Part of a small language model's weights.
Size: width 160, 2 heads of 64 (1 for keys and values), vocabulary 8192, 5.74M parameters.
Training: 271M tokens, 4140 steps.
Each number is 128 + 32 x the weight over its row's rms, rounded and kept within 0 to 255. Layers, rows and columns count from 0. Numbers have three digits each. The size before them is the row's rms in percent of the matrix's.

# layer 11 attention value, 64x160, rms 0.0448, rows 0-63, columns 80-119
097:089141109120131196140148165161079183098091172136137117113150175141124113122124095076143150089134189170136168140102195158
099:180161165130151095111094068139086132176094097226179081044161093055153110167106099073154147135111109114141129080131121140
098:142107129124096137149167055166149099133087078061168109113134100164135168127087154166103115157130142138190055103169136145
102:121169142133157110155153119122094144105144149098122114118115112116122161101089164148211128118136121148106112153143100167
104:075133157143172138132117138109178134208104156121102107115118152139137139132095086133111140126185053124138150076138110110
106:135143182062159156129096147116153111097129147136149152135172130163158089080175135105121129105145128116084107155185132109
101:103150098135159107144128100104078130134155127114131101102157132126114073108154106144118150081168129186100145138179182137
100:145151168118121100147149099116076103139141103134138144160206080159106123154108203069131158085115089145027126180091112109
098:101149151108138120078107085133074090160133148166111174096100126095105106122161130146096102094113109144112171114194099118
103:162168143090096129150165087100136126101118159151133113128137118163146143129232135141154173184124080145133061145119097121
100:059111152111165168142087108145170111133076173140124124184148152169154164089127150121150170052116114048103139089074087160
106:079132111132075148081107107139100146128111187108131123128141137123140061118121104138060141109103151124183158144120138081
103:114062149161126109120116092093142135123157147091129146106182142154115112159160105107139100146102159161156122111139116120
098:167151139116166136104139191078148083080101135154075137106162152092153164133102202090136066144135115112112112058146135148
101:063115117167182150156171151137127154092087137124134079138114155094135093139167175116164153137136152167162143153106162074
098:163169085129135201102194105133154097214156136139118151187135147118099092117147115161132095152060109087105158121145127232
102:125109088147139164172122157092165124163142114119150127143132161126074154095097086088085152102149094179141167082154150163
095:122160156143098137149133184125140141143142104125149181134101078177074130167149152146141091149120153137067126169115119084
096:111078122134126153131116104125093137149124100111115112154128107094084132117131184137198126094092129161128142135072204128
098:149115128110187192140128101138120156080116082169156111096127123112115159059168156130116071101095170131166132181086169122
098:101163146112160104145121093130106140148101087112167119146102155194174156152129100087099150098178077134148162168134124134
095:166113122081080059141170192092101166136111184097127100186104166127139083143154204146146122125184115131199127136064135095
104:110093113106102088155111144109185129172111122161195114157109141130127056069098093133142079131133067068071163159105142159
104:173110140127090145171191104120117189159120059128082114145119127099160121124147132125088103123185138122128113117098154123
102:124103169071091118125146102155164110034112154159142190110125161116093173151140072060112117135157110144076184105166138146
100:107109112099149104175145114155132107151095193112132109161172136079172154171156178126121149150196121096170098151134133152
101:136102146150127113159137123087104132115135169152131135089125092115149092163082098111155131081160145122213149126103130184
095:175113174068141140219098157117152134143142085156163098146079109180153084126122098091035105090079183083166140032133131114
101:097114134132161139152099102094090080136119112118090171165138101137121137134062134124170102134154120116089115133092108072
105:160123143088121107116149114123095143126153118129080151136112176150145179154103118134122211131156141143107131090110099164
102:137110110107142142174156122185146106120099115138076132147143127088117117203131141132135112125164095150164175086127186138
098:137084099129110166083162124121197151112104118085129119142150148123123113165103125075138083095042122108117131114088141126
100:162136090140134137089122095153090139045143112073132143110134086095131121091083138070082146143131089079121153161135129139
102:110094143177087154147152113138154123099099105098124122102189098107161100054143133071158113135153089164159130146115127100
104:121152153100139141159123115123184030113113108145117093095114133105129192173139084170047095138061183150118136174129135112
102:159108182076139156099113099110174156072176121116092138173142084133110129108121090135134151156154071132086147105117202115
095:091140178129148096132094140156089096168137080135161108144093083104122177113131106102162121138147111080128169132140151077
098:130142084088081096163141141125141146059144083129120108151121086176120132157125122162101114088123175149134146112126170170
098:123174126124116125099101136105128102162116130120142084148153122138134097125131078086115163141178197103071120162183152153
095:129160112117112104082167092160122051124141086152120088143167110142100092169181122098133176072121169129100094098057123140
098:139152103191087173145141123191170156098133113100120187108208141092105154140187101113157138126172139146148078087167119098
103:089082178092103171124140105137132178101081126166105125125137152135127081177083125156133165124128142137143146157111090104
101:162153119120112204121121073142090146146157109106150092131109193112076158152113152144168152166136092154149151130087098076
103:243147131136111120115125139116155182125112105123116137165115105096071093119165157144167122096198163154101113149143137143
100:178138122141145131078061117150084121140151154085103140088154137200176183164096172160130133098106100117130151126095104131
102:112133132149098056131121129127166177139144156169120071113187140109117124143138122123076129172093117149126139193090036165
100:107112139211146133124149154151151114118098147176184105112131122079095144108135183104127167092074133093059105122155135123
104:140070140165108116190109057098131110106128103137101134146124104129080180074164109090178127118153157148102179155100074128
102:111098179105207146100160148075126136069130103084094068093151113136175149105171092063123166127197191100095152055105080125
102:133119157154182125135085109201178122147137096123104108146093124159123110118096101073180160155101116086203096127067146075
096:093150110158117129113114125144113156132102138151083121152146119110123159143108105131121117172099184122130133122132157090
103:166111128069164097110123138132121117155116167103121137122151157134152151079115161096096058046091106173121139145110108087
097:152096113161163185096163110166127134119140158149146168163150155108109090148143094142101146106159113156187094168138128080
096:074160082089076068119125112141125098095162126084163108174093148112203136151107099160114157106088142143060136097090128098
102:137142145092173181055112144048171110112133142120140148128135068157127115094117186199169168103171164091158104128117083123
098:154116127067138178136157116099130076113125133110120149134082128180098128172144104161126161236152075130133120063130110056
099:111118130146121148161141139225110107113134188088113104136192106100088083144095164130114126123133085087113157147110120149
098:186167129196096144123200146113086146093141115139134133161072126090104116189122162119163110113099130087120155120113033153
100:136112113146192097117126087082133114130147195115073107096116189069077113101107142105074111137088137116128056133114114146
098:130134125151087070146055076130138093044145131105095086171127130204102171156164132119096092152120073099157123160135153130
098:064079109094144111078157162194116148152120110078134148097142135151112170124110100094194178086108125128118147146082099081
100:077141086123171141161190109147156163102089106155116119113103114161114184141149164150124116152157113097120086133183127097
099:096112107151130133130180125131145176135186107122101049091068168154070146059188151137134168111117110103110070153096173180
097:082119099098137182171064111131147151141128091162149179108118099126088126180139126167125128096137056117116128123125092112